Each number is 128 + 24 x the weight over its row's rms, rounded and kept within 0 to 255. Layers, rows and columns count from 0. Numbers have three digits each. The size before them is the row's rms in percent of the matrix's.

# up: layer 10 MLP up, 576x224, rms 0.0863, rows 384-458, columns 112-167
# down: layer 10 MLP down (transposed), 576x224, rms 0.053, rows 384-458, columns 112-167
# gate: layer 10 MLP gate, 576x224, rms 0.0905, rows 385-459, columns 112-167
up384 106:162128134107070116176090108096127147115146161153118140134135140108129146139134112161101169139087125118149126136115143155128122091103107161160171107169122101083103166167
down384 106:176128147150101155103132112095125127128147156148129122122086104152139125150112148158162111159102085165113120155141153146092121131144123132100104111126161149125106116157
gate385 099:148125131145070132173141117109173096183144138111105154088095100085139081142140136117114126136143102148126155134146051110155134125166141116103113118142131136147143118135
up385 092:153134113122092123150129144094177103128088144108097133106137116144112085118105140153098134175102138080123111162169120105094142088138153098083089127082104133112146132099
down385 112:156124152109125182115122126105140163159132123126128145105138103110123094129141127145081129105146089143133167155152113132118133127162141133089131120112135137151114104176
gate386 107:119127146159106102192095148149151108158114141120124105117130122095103152150139121105120130149091089129140161135084151159126097171112091102130119135106121116176151108122
up386 108:126159158102124126134149145128122134095162100084150126103144139141167143129085124161171140110097088156146167139133147079102140112133138140136128134118087109155098124145
down386 101:115129139100139146119085114116157166132134151138132119128100136114121098129115101126099122108122159100125162130136087177141101142146148094168112108121163126084136099101
gate387 099:150117127132121161114102138104107178108097155214130116173144132124126106138115129120152106112180095108179171087167114118129131160103138164169159106117127135127104102130
up387 101:081157095104174130123131093136137071131111119155122137113118133169143080155109077095103141121124162157087092133153088131085125151128107106142082178067121117139072142137
down387 101:082138114174132163123131118122172166133141112090135134134106108140140161130111177151175139110154079124137146135128090136062107116112116154076100126185142121127155150168
gate388 096:123095130075127148096168114138150071147108106179123135121128148115117136134130120085107137121126110119172109078137150119144095108130112167133144112104112148119140122126
up388 104:103158140138127117108112137101126155151143192122111099143104165092126142112116123104125119128175159104132165158118114117151127111109154144165142166139148098102098149119
down388 108:136108125121131101108120156174154099132094121143141123135116123169129107121161146105125133094101168168123094084123143152137114124114126139155135136145135118105122134118
gate389 102:127162166121142163136133155104160117155134149114105169136128167158107141145174103110091158160159126108135109145171127134100124102176119117166086074147136115115126091127
up389 104:160123109112157096114126113140177110130142167168156108136140109128122129119130088145139111147157143115113116151151146143102141118137083135144138094082087195105151123111
down389 097:100124127157161129131120161093087148115114070123097167117112077126116141079116151089135127126120101129100124104104127152123127118107128097164132141134138117113087133097
gate390 101:156083152148108132111091140121105141133103119148117139142110123185086113127132130139126106100135101145121130142127117115139129091127113174088132130160126179116100159171
up390 098:131136135099150117099154131099135157126137097112122099153151123127131141133120140172131110170135148163127176114145171099117132079136112119069085112171104096123118144086
down390 103:123135130123126124148178116128112133139127114097152131121118147058162097076132108107159111125087107120172117116111140098119088164157132126139088103129155095108154112097
gate391 097:151131108117163112118104126120123146114133135098148146111169095092094144130094123133188117101120143138131079126110149146126130171124150120155146105114140128094134116092
up391 094:124155138126149102131086111120141139124096159147144135152133112180160136130175118111131060109095111147161141108147141110183121115103112163109118119167108148170120100126
down391 095:115126151095164139101137153138093130130112127152156109097135133107109131118179159152084133166151149140168150164111170144139164163153140074123128135114102087106170118116
gate392 106:143134173128126159138110099135100160123123112144158137134164146129068073183126149139149148144118081121166031137100102165144148159125134094144127118089131140104132132130
up392 102:141136133090116086120140159132146104113124143136133126136149125093123149138155095114172154093091116146137162104174124197136126155108158140071119137113082137103126090145
down392 098:081157099122159121105166163123118133101168153116152131109113110118142153132116176149126141093124166094154145106120129112078104131135115149150111123129165135124069120131
gate393 103:129173115118106114126151139116126155120136153117148116115118094124137091091186145127154147147136129141150124109199135154108147130117150161116133141119101150118129156124
up393 095:149146091103194088136123134119098162139120100104103112155153094083130123190100162143118098099120077148144096149131116099178138131153121177161152114167099124139122103119
down393 097:120134153101130117162139120156121086140116108140100153100162158141127142093127142086140141092149163167130120108143156093070139126123154144151149121147116137126139123174
gate394 108:147103128116147118135159135086199109103135168099178168135148126144126095125124096063148166112138090130097116135143143134112069154162101123143113139150141140085125136108
up394 093:130059139148083141175128100130144136136162127091080084149073143171101123087105117128133134141172129144097142141127161121129131135120165126139107134109090131145081145083
down394 108:130145130112098135137152138152085148117147084173118125081128138127142146157121136141116083149097123114175075123167109104095173135107162135126129140126135147161089136165
gate395 097:152105131138104131132086144070150131157136136107078068122122149127100117120125140146089114106128131126121119109159111083091145133141117121128085145100164155137120142134
up395 106:111088120113101102148115157089116154103127139097152087132171155125114117142129141138101095130119132172108111117151185102112116091130115125118134154163134142135117120113
down395 094:149134134143120135147130143139124123134086135128107144179107106134111126152163109169159127135143173170135146094147115135092136161126127127164139136131111131169149107140
gate396 117:075114169195140154118149124140122157167137126141146134092122163111148145121113203137143148120121138102179148139104171142111171154129115103153130129128131185096139139124
up396 106:131144193183130138104127145114104127106149127152136128160129141071117135137129174125122124145128138117156144105109107122152125170112136120087163110105145118104091162123
down396 121:112110125150178126103127153099154110128143132115152150146152112157156129105128116145132200105111122105160118143092169118129130139113096128175115161108138162102136136148
gate397 107:140117181104127121094166149121136168125129142150096174137102113093105128135147113146119177157104108154110129106087103089092171145148157139135143158101164111138104140147
up397 107:130127171146123141113125126151133133139122150138087112118166150162138128115106077137119123120097086174155119112110136154124182123106145145123124166090091147147168113124
down397 105:099098094138105110167158146112116134126152145149141137144134128125105167116200160078148123103119165166138093104134162135146157082159094122121130136146141134123074108151
gate398 098:114066144178109138143126156149142148056104125132131155096159110123103098142122150137147114155146132166156125131138054173153087148132146133165109134093112171158120139135
up398 098:146109118169102156157161137109114169093120157186100160112133129133113112127148176139139113185157156108135133088144136127162134102145118137079076144143159140149133125128
down398 100:145153132113131127079073108139128142150148161165130176156129096129147137153131128119150152137149113130133120115122128095093121121146154117152092115132088124125096133132
gate399 098:135152133160148142129149142135126171132127166185111123148147139126126139172119107160116154111113151104147106111182106108126105125134112113069149118133151148147155157104
up399 098:184120122171165163126077120098142108120128078123108108124137137080134137142131131101146103111165169098115105124077074151142139102121141094155132125134111039181121131118
down399 090:153121143179130146126198162106108138171137145148139176144119150116140107116125132114087117110123123113148123135151151115131153157118103099095114068152114119108143130115
gate400 107:138138114123113119123132140144143158130119111104142144096118080112098126127106147114147105137121080122146124151097096094137120143151086089120118122116128123126084160127
up400 097:106122114112128109140123149163099139155133122118096108137131108196122108124120128099089137156096096124111113175138132153129101092091097092109144132183142134175145109107
down400 094:144100125101137099164147128156127125142132155142127131112132128145173123068155175119125107122127163138104120132106133124140070120139175153153148139122105127135139124146
gate401 102:169109143159120099164151150130144132159145086109141100124127127163121130102123163122188128140141134137135135115137143215097115101151157115115060128157120168132122122107
up401 107:109134147106152118118117135117114133086142156115147156096144113171129156164127136128122112171145110149103101092122041105119082153090126097097120136114115131102084124062
down401 100:129146113148109153111112118105134149148098149127108147116089099084151142136110115154143135096142113133115142142127146111149187134170132160148154151147109136142146143149
gate402 097:126170133123086112115114124118113156133111176163085105128102133135116105120125124102171118132109119115153156142153138130157117181121079102129126151147102112124144125148
up402 097:092092131116131150111145121168142109109123089144121151159158139107128145136143121133120111108164144123121117102104158099138133128109165121177121120109078149115158173096
down402 096:104105111067145132130091180144134121174146113137132132140114122140130166118127124101067088087103126125113085126107116121106135132139155135122124111101130124134079140133
gate403 111:122151103181154159129139142135120114107130126119114175121122134139126113138158119111120127136133120130101141118139107144132130117151136099120093142122078130098107158172
up403 101:162089128158140145142105085093148086127113121143139064114145110113160116097137111126141115111105145111155173114129180139157132187134161127119131159101150135153159131113
down403 096:134100174127125110181122144148115142152118135149178134114131094133106112120086144101167137129135116128078098166136108127089142127075107119144133100163152200102113134084
gate404 114:182141112126122117097160103112088104155098123152160188095116148114158130129106150180129136179089147141151134129094148153139151138120114137080092133125148101168143098149
up404 094:078076131077122095149154108137145126131155165102146099095117132103093139116117119111150138139140144141132148156121122115116133067146155117141155118157107159117179123156
down404 105:162122144138127094111167096119158126126102086124133120146104098128121086092140120106103134108125136134131138111140147148118140175147134149086121118133157130118117149177
gate405 097:131131085129127102151084074113135158098103119148128088164118170130096116165106131141152137162122124159147176155129138103136144195157113108104101152076181135152122123144
up405 111:168162122132135095087187106124163149123090147111129142135138129154138148113140145066099146141105101103129083065150156136122098140155165120155122108132144122138109145094
down405 101:125122151106115168169128095148114150122131117110103135108156118109108097139082152175122109126107126139121158160109110093170099100102130112094138127090130104096120151162
gate406 096:144093159100095126175132117158127160182100144130157107115122148173103116127149126112112139114104106054165186115138125115122139115129158113138120142122132153089151173091
up406 092:099152109114117126131118139126123123168101179085098143132151096138167158132134079159121110097109104122102148123088163113125129111119157141152183104128110117083131106117
down406 099:138132123126149171126129150101161136124174136125159117105118146120105140119136118156167131098130129127120160154121119157112082122137173145153106092109129097156123115128
gate407 105:169116119116124127130149135122089141139122161134128123154143101183112159133114132165129130168121129076140121141095146136140149138155140136098161109111103146161135114118
up407 109:124145119118112142090178141094153131115098122102102158094117173121169130133108132118147120129167143130099119131114151132164093126135151098129112144127132122146159155131
down407 106:164117090130167125154120106131095121161174158123118138122089100147130132135173100092159114093101108114145124124134121116120120107122139132147149114127127164099094138171
gate408 076:106160155091143148138127158104099136112188116103143125145153182101090142131108152115095121134126144122121135134135091143097132145151101120067101101151132139089154111133
up408 097:166117176130114126113168125097140134122121088153111156148152123109109122103156134151093122116136133140104127102104126154119122111131131106124117138135089134132153082090
down408 098:126136102113163154153093121081141132132092134105111104113121143134108159149091129132123142137144148137129139153148094153092132156179179130111135127127144153097125132146
gate409 106:126111132141098153169089171150139101178118120138101132134121166102155142159108160100116128064146104134119100100096152110177160129133142110079130126082131153178151139111
up409 108:125151123140117141145140111098140099147092120095118160107124162110134143139086110124103145108103107127146134141081094127114175133146141105184091171149106100082097141144
down409 105:129128128094120124155141133143144142108063134162123113149120149111090151139146142109166101112095134156133131113143139135076131137128099136139156099118134184139103113156
gate410 100:137134146147123105100112069135169132179130139146099148126101139132099089112134131145102133121112133110097163097142159143123134135112134137134112136106150083140118125151
up410 092:121145101122116104144095164125174162130116125100148111133117132151157137147160132129164171104126119103069060142097135154144101129134124126135146175132116158129138153100
down410 096:103136110105115142130180101094122096145131109134125106127146127128171119123133161145141153153115131160145130095132146126128202147151184096085170169142155142126117126090
gate411 091:114132130072127131137145149130136178135139137093126161153151124140105101143110150110105155155100107123138148123108145108088140130129119102093132097142149091147145115157
up411 096:139147158133121143139138099149126095137122108110094138144152125117152111089136111111127122138158149107078163126184172099121139135112122139132112118122073155063135109159
down411 098:120119120128139116158111158103140108122116156160137120144143131146143142170123115144131152138133143154098146117116138135120153102123138138129144107146142121103083110132
gate412 096:128108095120128112131125134129164115133142122110149157139133140106088099114122141170125137100168119124112199151170126120145143135100118123108127136109086106150108139169
up412 104:102104086168117163131127092131103154114122128091112074123109136126101128107087131147110117129151113115116132118179145114122123140131136116095119128086124165169111088108
down412 103:108176139137105163135131140145099139126132109161112143100140162142138147137137146140086122148160173103175096120115066088137115149096133129148118094172131134089151154161
gate413 108:135115134106175165131157110141153142130070098118153130139179134078136075145106145111152124119104098182161110121084139104106135120147113140122101122125140163127125127100
up413 105:105104094138135100049145149111111133089122104103097110112115069107126118131102058104156132121133148140135107149106131127112098100087136150120163139130165101158088197086
down413 108:126095140133138140129139160127142110157114135131147153141134126083140110126108104182102107139114119165046090065112106089149123098155082116121126130141102109106186099164
gate414 097:154106156155108112130111118116089103154168095103160093139143108163167120129086108156166121109101124117092149097164095143122125105148104158107118113122143143126116154105
up414 107:108140130116137104164116134094120146120090128096077085090133161112143096090134118125092098103179126134124130087117145120097087102145141135124096103104136148096115126100
down414 107:134087163107066129100112129130101112169139170125152143143110125115114173138120124138145146113109104099103116148162149122147112142133146172140116164149139119133130148173
gate415 102:100060082121096147178158141154117152120137088158137150159172161115138111157137131105109134157139127144152143115138141148104097157152155146124070135103076136195106113151
up415 105:148118116117170059142111137089130173145133140153155126128125161144157104160127116101133107122086137149150112100200148130094124121156134147064140146087132114170087128145
down415 101:104117148135145186131119113151092130103120149101118138136144126090088168137116163125140133126130117166105145118113103168071111119155097105132146135173133155104092116120
gate416 104:139114109192080097104129114148122144101080131160168132136124122134184116115136128113125103142139113120131165133152120111066162162128108096070117145142111127107147101137
up416 096:104145137118144142147148162159137123134114140097160169128152122142101146133171131106137136111103123130146098108163136117114161119140114109159109115143126127115112130134
down416 099:139133151118133140145105173124106127113130128131143141152119132120171136141119139102097143136141126123114135090153136110124161148135141102073112146175093132129108111120
gate417 104:124099156111119104123147129152090163126158114175097160133114140097118084144157164160115086148109137140138064113091103110128126128161122122106110113084132144079114119124
up417 105:179095091095140057123109100123132116120103104139135143127082134107150085140169110124101103170081087135118099179130120155107110168111119124123161078108145153078092132114
down417 102:137159128161123155167176139117137161102137110129100152154190107102118105142092177145132121118155113151109138103092106130151125092147143111119164136139114100142137100109
gate418 098:152123133181118153102136136124132120126116087144092104162102128089144115094169124108136107128110115135101218122153149148174193144099127112138134116118120089153184135106
up418 105:135104139119094099133147154113113108084149098197112118101119148112110124116094099107122137132138118192098099142084102108130138129126099158143133075080122110148082111134
down418 098:103103132142088109131123100125141126107073119063067111183109128131124096131102152177094125139157133108112144151122088122103161133136172120118132172131118141150118135134
gate419 098:105151112071100137111123137170122144136143087086100123104111148144096185119102140137127139135108156150169137116100127154118144116148141114133136102108144112125114112139
up419 095:121132121136163173096122123138084122125165092149157131068148133155164139139110143104131187169099169166147147138136077097128130131139159124136127160165124120136120138159
down419 098:121155115136104150123118145129117133155172135139108117117106083166119157090146071175154137154133138093113130112112129142104142118121105112146093085091139132115169132122
gate420 097:127121108100113154134115122139161165166124114144128109090114118131157127144109115082159094095132138132135065127119127112151136125112139128126115158117130115102139096186
up420 093:149132134141109123139124115096129100097109155148139137111135149091081134116148091153124141130100104102139134125123147163135127076151112141095142123176186087124110118188
down420 095:098128092148103090088158088144093123113147131133101118142124139108105111117115146124095125120144083085160159133154117098080127108119120132106085159167129128165157115126
gate421 100:116143122129140096127099103113176135118108131152133129146121151103104130146177133123181166068142106159128126123127111142130101132095144150138137108164136102152139134111
up421 104:127115129135128111115132134098138111131141136138127154140118155133121139129118118159125111158138063097101116124162111149149120106135130130118091111139109180135142153129
down421 100:153112141169126118117181136157130186097140159120166104145131147132105145184144147137123160152140089107106096143159082107159103115120143126091087135130153154078154128136
gate422 096:121103113126111080124128130102173140106146147136116168102156131120110177119151119136116107094108108102132193157095174167090139152126154104131108099162123125120059107128
up422 105:100170128152126114086132114133146109126117157097102143129112102142131112126146079148103160145120183145111108141102143175122139104118131097132154116173090096157121122166
down422 107:138108118124091156133095121105088161128124126124158151169131136125131089138143158145117123069119144129111151169147142139135114168093140157118120102066152138136100121100
gate423 101:119108167141142082176113079137110144142120148148125144131090129143134111125173156123153143118124131144076117098107135111121138105148144118122155099114143111138112098127
up423 110:109131115149124123128133087048105168133137101158130117132131130091120126136138102137133113112086111114122157154104132117136082123105161109144182127112111140141107137130
down423 108:126083132101155150082125128130149139099103126120110144156119167154164163133140164143133136103108128166108106162158109095128133136146110122141092145124136163117171111112
gate424 098:100128090132111118117115125093125118168137110120149119143117106141157165153124163110139094178107087149143118085086151140128132128170111112104106130113087188089113131120
up424 100:130138109132132156155115149084124118109150111135126138159132092146164117115108111113128134113118127170104146091078152134134132140142109125078123117121140117131118158109
down424 104:170123120131130102110120165138087082172131122076113082116127160151122095125134113143122161147118167127114108119145113097116174101093155147152104157093146152078141093109
gate425 095:129084092102118061114147112148143181155139123183123105134140118074111106112150150099120137147126116121123146127167116089112141128138087110181150153146109135113168110169
up425 103:154099074106144167090084118117132147108141148121097179150100187158126123122134156129113138174121095132117152114109119143083111090147130141120078108187100119115159121171
down425 102:137153131126114107104134119117101153155120109169118110091129098164137137128105183107120118123102187129145157109140119092146112112147124130108143164101097142148080133118
gate426 108:134090135137139151104123150154120107178123154087126116139129139154148137103133161131173096150114134141111146107143084089159128135105084129114087126126098092131133103139
up426 106:118133101126160148105125158146135102141103154136136124135124133155124148129134126175121110079091163121135100125110109131110154125148131177089086111131134110115158166179
down426 099:116146140172153105118152158097079119110146120151137151164128065121095157128111076120123122121106118099103126144105123110139143145133115122136116112154143096160107075168
gate427 100:154111116112149091145125133152120124142120144180139138094163182132117065129109092127116148115107136161091122132094128137139111115117095135119131132118135094109160146124
up427 092:097073106126117163147134095156152136104106075104109141138163109119122127134138117121116156151124085111103083092081087129115114135113110128117155093164180125112117145130
down427 093:156129129153083139148135139121135125126104171103161092121119091140129149150132168123136142133120146125108091118110115176112157095109177109102119155097179124106107119132
gate428 100:126111115108092135112135115140125112182163156173135093127130142130158123133102091114131119127126171116114132149117091122142112094111111147135120118120125155139155111207
up428 093:089125105185121144129127139109114125111183120167104089165134105137130164137132117139127132127107167109123115155134143130126121177126156127164145149141100122138152140095
down428 099:119123121123098103125105117131189067125094098091156137168123108126140074172104094115130118175099097133110091141145129083134120140078077156116090157138129081145163112158
gate429 096:170180163152142124153115097134100134156118105174087138107136120101132139127115127125097115106140106165115112128062140138135157151184093133153143134096173111106076158118
up429 095:135146167109160152092093097112188103104138151107120161141119170141113109107131149146124135122173127128150183132154198100129145164100150165135109112112096142115115138131
down429 095:121077097155155095146121096160115109132133144141121104069140145141128119122136121130157134140113129105132126121148106121161110105108142140124132173110162129126143174109
gate430 099:131090147151135126153112147134157131090115076131138152156158113126152157113145127138137096157152068117098155087166155140131109133146125166118126144193181113119155155113
up430 100:107129083158182103102135105148106110105112084124170103157098147117128117140116175112140110113145106103130105138143133114166116117115135115127130184104107095151140148098
down430 097:143143090087142139114150148107070146138119130147139125090113160103094105124122149177111101142132120158127090109105155103103138139134128157153184125135125142154137107163
gate431 098:127113150149154132124121132118160123175167126102181103158098142162136121121110127166101087111170126113137108163124110109139116080091161105156147119126178073132135133129
up431 102:128092141084143120127141135139132168135071099109115140132153126097149120127115146193092135182112128138108159119126152107127091130132153095171137131108116104111130108118
down431 105:105171100087137123109112120054102150136160134099132140175085170127091150136137171111132052131173158119152113124108105138186123148130167123108145120094131141120123145130
gate432 102:091164107107114096134112150138184104113157158136125097183171143105111161126092137086129139127144157122153121127151126166091086155150139098148134160124124153146162165116
up432 094:142139095040161101175143142100125124133118106111128110135122072150129176077103131123153146130143106135121147116162123120109115123155134133121122120137142152125124109075
down432 097:108135102135152127129139130141147143127161154120106101147104180118118161094137108107145124102116122114145114120151141118183103123145137124124116142143101124074118126107
gate433 100:108126161141157082165163126102174101129101148128145099117083129132136127119088115138125163132129152125102127138085129151107145129174140175123132150113109102133101091074
up433 106:111136145145117127162123170116158129138111170119130147126109109149158150118140107138165143143154131125098134127132178116098131121173174155160157128132072114104080129138
down433 102:154144172162149103118146131097119134080112140128134067101150109174107141099096145112089111114129130113120128091133130129162091146151124133120163124120118122121114087100
gate434 101:134117134108099100101145136106165126151131125118148143127103131121165123148090122100071121117111128162142094121120122127114158147151144113102107133165126135112151115168
up434 101:133149118125105126135122138127130155106124158121129144099166130153155133090118126084116126107112123124134119161120112109105116177123119147092118085138107123149157113131
down434 100:107156143160112107106126130134118110148119086136151095118122142082130114109142142178140175156106150074150080160114175118134178110109118093103109176125149113119127140094
gate435 097:101117104111140170126142131108111115151116167108119152158162120167100159098118132095125159159121141155174145114185143144129151141142166104108175094127134134087140140142
up435 109:110099103122113153093148108171127134137106168106139165158118093049168130119142159136106140112140145148128158113135134141111121135142081125126126126154141079100155114131
down435 106:142107135190154104164111148166152153153108091151076103144136161140110134131134130111107125112144144157126080145135141067131111092128113097110103139124121148147106105129
gate436 109:116073101082146128123114105146125145174119116112153130143104076069118128170140139108114143140154145121090127105142124130123095164148104170146140130129122090139109135098
up436 107:137128125119167121040136108156115143143108127101145133168113142173111143114151131116090119135148161143150139121148143137132120102094151128137138080133151196117158101131
down436 103:116146127136128137135112137111123154146086134158165109079157061160152114165135115135089097140088119155131156147148123128159133154119142101139128110149132167127077131137
gate437 103:117125175086127111127133119138140166120116142123099121122123112068115138162143148147091090124108149112104152135147158124119148121135135095132138111118162162144125157100
up437 099:104150119090119128139152128133152116075111117135124130098089151124139130100149125120150145098155090129144134151133127145151120151122129139133117129152144118139157122127
down437 095:149146094133150126152134102127123146155115138141144126095095109148151115131133175124180141105151170145124144144129105182111144134144147137106130113128122161087109105194
gate438 106:148122124191118124129130127121163123144107189185125113135132078106135101160137124118125135134170069104137145105169143136108114150104106086163122169162167119102151119125
up438 100:147139157066139104119095153115177134114144106087103150164128147127136114146124142109117122096178118083148080098143147158132160144136134093110085070105124107129110130118
down438 096:120100169137108149114100141126092141126115104161132101110077126175158151099149121103115094136122159121101160125079133076149143128111142120135137112115164111122133114117
gate439 097:102054106141092145086148125123145130154070126116103115123127117113132144145116130140155112194110140163156130114127139108114154117119173092122121128093099111168136122084
up439 095:142104104113135161142127133111124100073177158102181114091102139162147118120116154126117133119132155111156131137148088142132115131105148128099124139156079137151092099151
down439 098:145132148165163110119139141132136131146099080120118130127152091074090104152085097132107107167132142128144147151144132152175116121118127124142100095129112109131177152114
gate440 093:127128144103131153093177083096091139130129074116119142123146105119123127124103155130132131134113133141164104113138139133127147127143154105078108124162141114121148106114
up440 101:144144155122165134089139159122092146106092108108151130108093110157139125067132166134128141136098155120133148103102171076130141148116119151119160094101126108118090128130
down440 099:106142115135109101116125175123136072081130137133093139130129147127110132130129074106143126082123118138105071125139078100124111137093120120083109101147100172174117154113
gate441 098:109139134110130120155126155170147121139147174155119131117121109067127106134159118149160132111134150120114160064147148103104175116148175070138111155178148122136101162125
up441 099:126145139134116142154118113125119133143154130112138114158121115083150096088100147093140143125080124150111145109136114147092103134131120164132152125097118151114100090141
down441 102:109163117105151145141102124131095101139101122158100120111159158169118114154163142137093142135140120120121079140126143102125093117163145104135132131103097107137124124142
gate442 093:120119144098138091168113110140106127135154145088158109138092095096141104090165115117144124135104123104137097136160172130115166136145098109157153188163092101139163136106
up442 107:139141104167181143109144150110103151076084159093150116145141136141141100105120118119106143151167109108145105121081090150088129140069123126098106148102088180132086154169
down442 097:108103128119084142119131132109163141150159106153157084116080105096098140108118146122136163155087158154096124149152169119080125105134161106137123174123176131107136146088
gate443 104:136128119096148107149133098156120127128069147154104117096151117098136132102138159151124151103100120130132105129137157160169134155109110124144134148117138149175128122172
up443 098:112156126109121161145113110125146138125151119121128088097139081160150123111136109146154136129099101154087095114158152138165141102150134143120133119100128111109154141096
down443 097:165110150125116146124124113121086140109126132102152174116089094106145145149085124124155146115086163113109169130124118108152138111145120145091177138157113150112173106109
gate444 111:122095134103099186131132143098134154128116097087070142146138147123111115072088119127128098138112139151167123097159120081154129163108114137148117104141148164092141158134
up444 097:128173146146080138164147150083127128109142138170133143131133139134170126101167073104104156106087124103131116127149131118103130098147150103123116122134114150139148127131
down444 093:145103116147105134142114141176156122144097142111143101119104148150097126151085158114156112141138153123125124174138161119157165155116140146089113118123119168167087129128
gate445 096:155126147136121139126168118128085099130109140119141157100143131136126114171093151107134191131120109105141136152080113179137132115171145130136143104149176153161131148104
up445 095:149159096076099174113142129108120139111075127116124131095067160188145136138115131189117126135151120095134138111154115134174102110129136143131110141106172089172113117069
down445 097:081108123149116102157111115104106123162153103137152121185138126111156144133116138114138080163157107137118131105152136152100174076113132111120152111120147157129120124114
gate446 096:138156106067134094102125160170144128151125097138131129113142146095115115112134121105103147157145060117119146132161122147105160115149120079123109130159082149137144110090
up446 105:151132127181163111121127111153112117150108099116148130141135094092145179132133155098145143110153120157140178096122133138117169130096106137121120094137129142129148096141
down446 108:143143132088121166125113136114124167130133169125132084171141093098103115138132116151149125116133113141061160135150128155099162137161101168109102099119101100128107128124
gate447 102:114116124104145153123139104126152121121120147098128126148141119096124127102136174150120095134137166145117142117148114133108110127119128120099154121148180152119117095161
up447 098:140097135109121156119126152124078147148144096178117126155104122110139129145132134125164104148099113108119147178072112109107099094127157096112175121088100181114119105159
down447 100:086137150140149125144178148101144128116123136092139105142156122114104082128110182158105123088100124146114147080093129137168111130150109133163114154146144154127146115126
gate448 107:177139081091161145122100126082094157165135185132121111134114134112135072123100175100125142096117121118122127124131112159140146128104137115124123129103185110111136136145
up448 104:136149126138153135126117151097120104148134092145146085129111139138120068104128081142125141144140074122111134118136096147116094136135109129086136194154097122120156133119
down448 097:140140148129132100138110125137123185136136126109136122128135098112135175112101113195151141163172158120157128129115141119082102117125143158137125087163083141118109112131
gate449 098:106110108116114137130103138131123124189136094155111161101119137092125119161174168114134102121132130097134116101133119155110142118150129132090117129160146119123130096121
up449 093:084119120134111133133157134078124174121147137165132138134097110131149152169110143121148164107158105173118150145146156127077108121108103162133138158142118096119080130138
down449 097:149145141112163132160140117193130127132130074126117162146048139116160129106172135120116100131134132174125134118144147115138136144146112101152149147154134143087092132135
gate450 094:125137184142114115116133162120154103118151110156088126081109129110113161134143164097117146152124161089144125118127106110134162105120119139110099097110137136165114092141
up450 098:137123129146089151164112145118132132139123111127162103188148138104128134153073112140116117147105133137145113158076110110089141180138129108161174150142127176055143125080
down450 100:104154118092116167121127116105128085088124144135140111113122162141149162118165156109156108117158097128151145097161115174142110100117118143126113135117146170162126096122
gate451 105:107125143102133151167134127149103096144137150068151122122136118122106110092152133148141114112158124133166109128114162144130111131129102115151132131131160131153141146170
up451 109:137137139151113131112092121118168155139124147114131110113065159135158108094113080168069153114139165104100120137150111144119134171147114144183105120113096150171159159143
down451 103:103150141119155173119153139173101129143139110108104118136148115098073123179147117136158138093133125120091113147150146108100127117114108101094136131132165126111120106123
gate452 103:149122113119139152100148115124137124141119098151114121133134093172139135139123138115128123184119120138097137153126153150090169106062083147120124125156088099147128134132
up452 107:116136168087133156132131157142138118131124118121124156132136120140147100093139158168122120088099111124137076105106173112134166156114121094095151153098128140101138152166
down452 101:127126075143081110133101162092130136127138121108119086114117179121112142164126127136096144150104113126126096152136143122159100116059173118119126107153092087142116114154
gate453 107:143122141136123152135157130102144149122137087167126142143120117166130138125104123122119186153100098120193150109122131112149188145140119138150147123129117112166121120124
up453 100:079135090107118150174114145086109121165143132128116148112114152123131110168131143143149161091170169166107138125155101132161130152105147141126088136082129081129147101149
down453 097:129084182125144136152106135153154156174110134118123124134155142092118136147137126108163088087088179123106100134175126175109092082131141162106155126160150095137145158153
gate454 101:136107114115149087120147113153177132117109117145077155074136121115121070091132113150136102130098139122140138098130118196092124137108164121108141174174121131112172152139
up454 102:132111091137120111155139111091116130127142126157133119155107105124081148139169133157154091177057130117136098124120122143137108152186130100104137119103107148133136106113
down454 098:165127144116136079125140119150150079077157128116121152118134130134112112117102086169151148135131162143125130129118142193168114129142103136164127119144128139115128112120
gate455 098:126106149151145164090087146153132149184127135134145096094143117110150164108145093135072112116120120117130124087173156118096104116152122132072140099160126130146144138139
up455 101:142129104095159096146122141137146097135174161125102119146130138106127078081129116136140127153167161104161109164107081131086135153122138144142142140067121080120110129109
down455 099:132120133171048160183178144084108134132131108157112129103155106141134182105128163139114130162114101095133130143142128115117088160130101128121146154139169108117127116090
gate456 095:100129154161136114155140143144116130121159146133110105125110088150105113125139125130093104083138159180101126153178133147118176108122142126169169111208119116151101144144
up456 089:171084129116157149116149138142101124138174137078135110132133128141131117130131153114161092148127118116181133087142125097127087100107110100142142122136123153162136149113
down456 095:123150133116133109130112134136200125118140083147138106151119129137157123157112120129093097199172142128118164117153145116119127145124113112115121150168107117143138100136
gate457 103:101110120081129155130170155164131155125146110133107153110131069131166132160087119116132122148107125159133155114130102156134102134103113156092114149164105131127147131137
up457 094:149183131102126105128086134103170112132117128168157103127106152135130144168133121139182081078127118111133071145155098126104139133076142148126143103146113145110109096137
down457 093:119117136158115133138204104117116099145137159109130160113101170151106087129147157128118135112159147136131117108124105119094174103142131076137113121100146135150114152082
gate458 108:131086118092169138123109144094098125118105127122147131111112153150169131143125143113118141139113151128118109102126135152110164112132135142059127140115133132141140122165
up458 098:153114106081134137132109119154124116117150169157144147130164097153129163151101092141101119165094121152107173132111144132140135120140105109127112108136116123105137180122
down458 106:142127116092152140135125139160120181106110108092144086140133154103145132112129185163105104152122139156155084117182157161084128170136139154113124133120124140153106086140
gate459 098:109143165093134099134120118107150111121105137121111132105149132159120138144082146085145119130133148120119122109149145130161110181177102129151129131131125153175138078149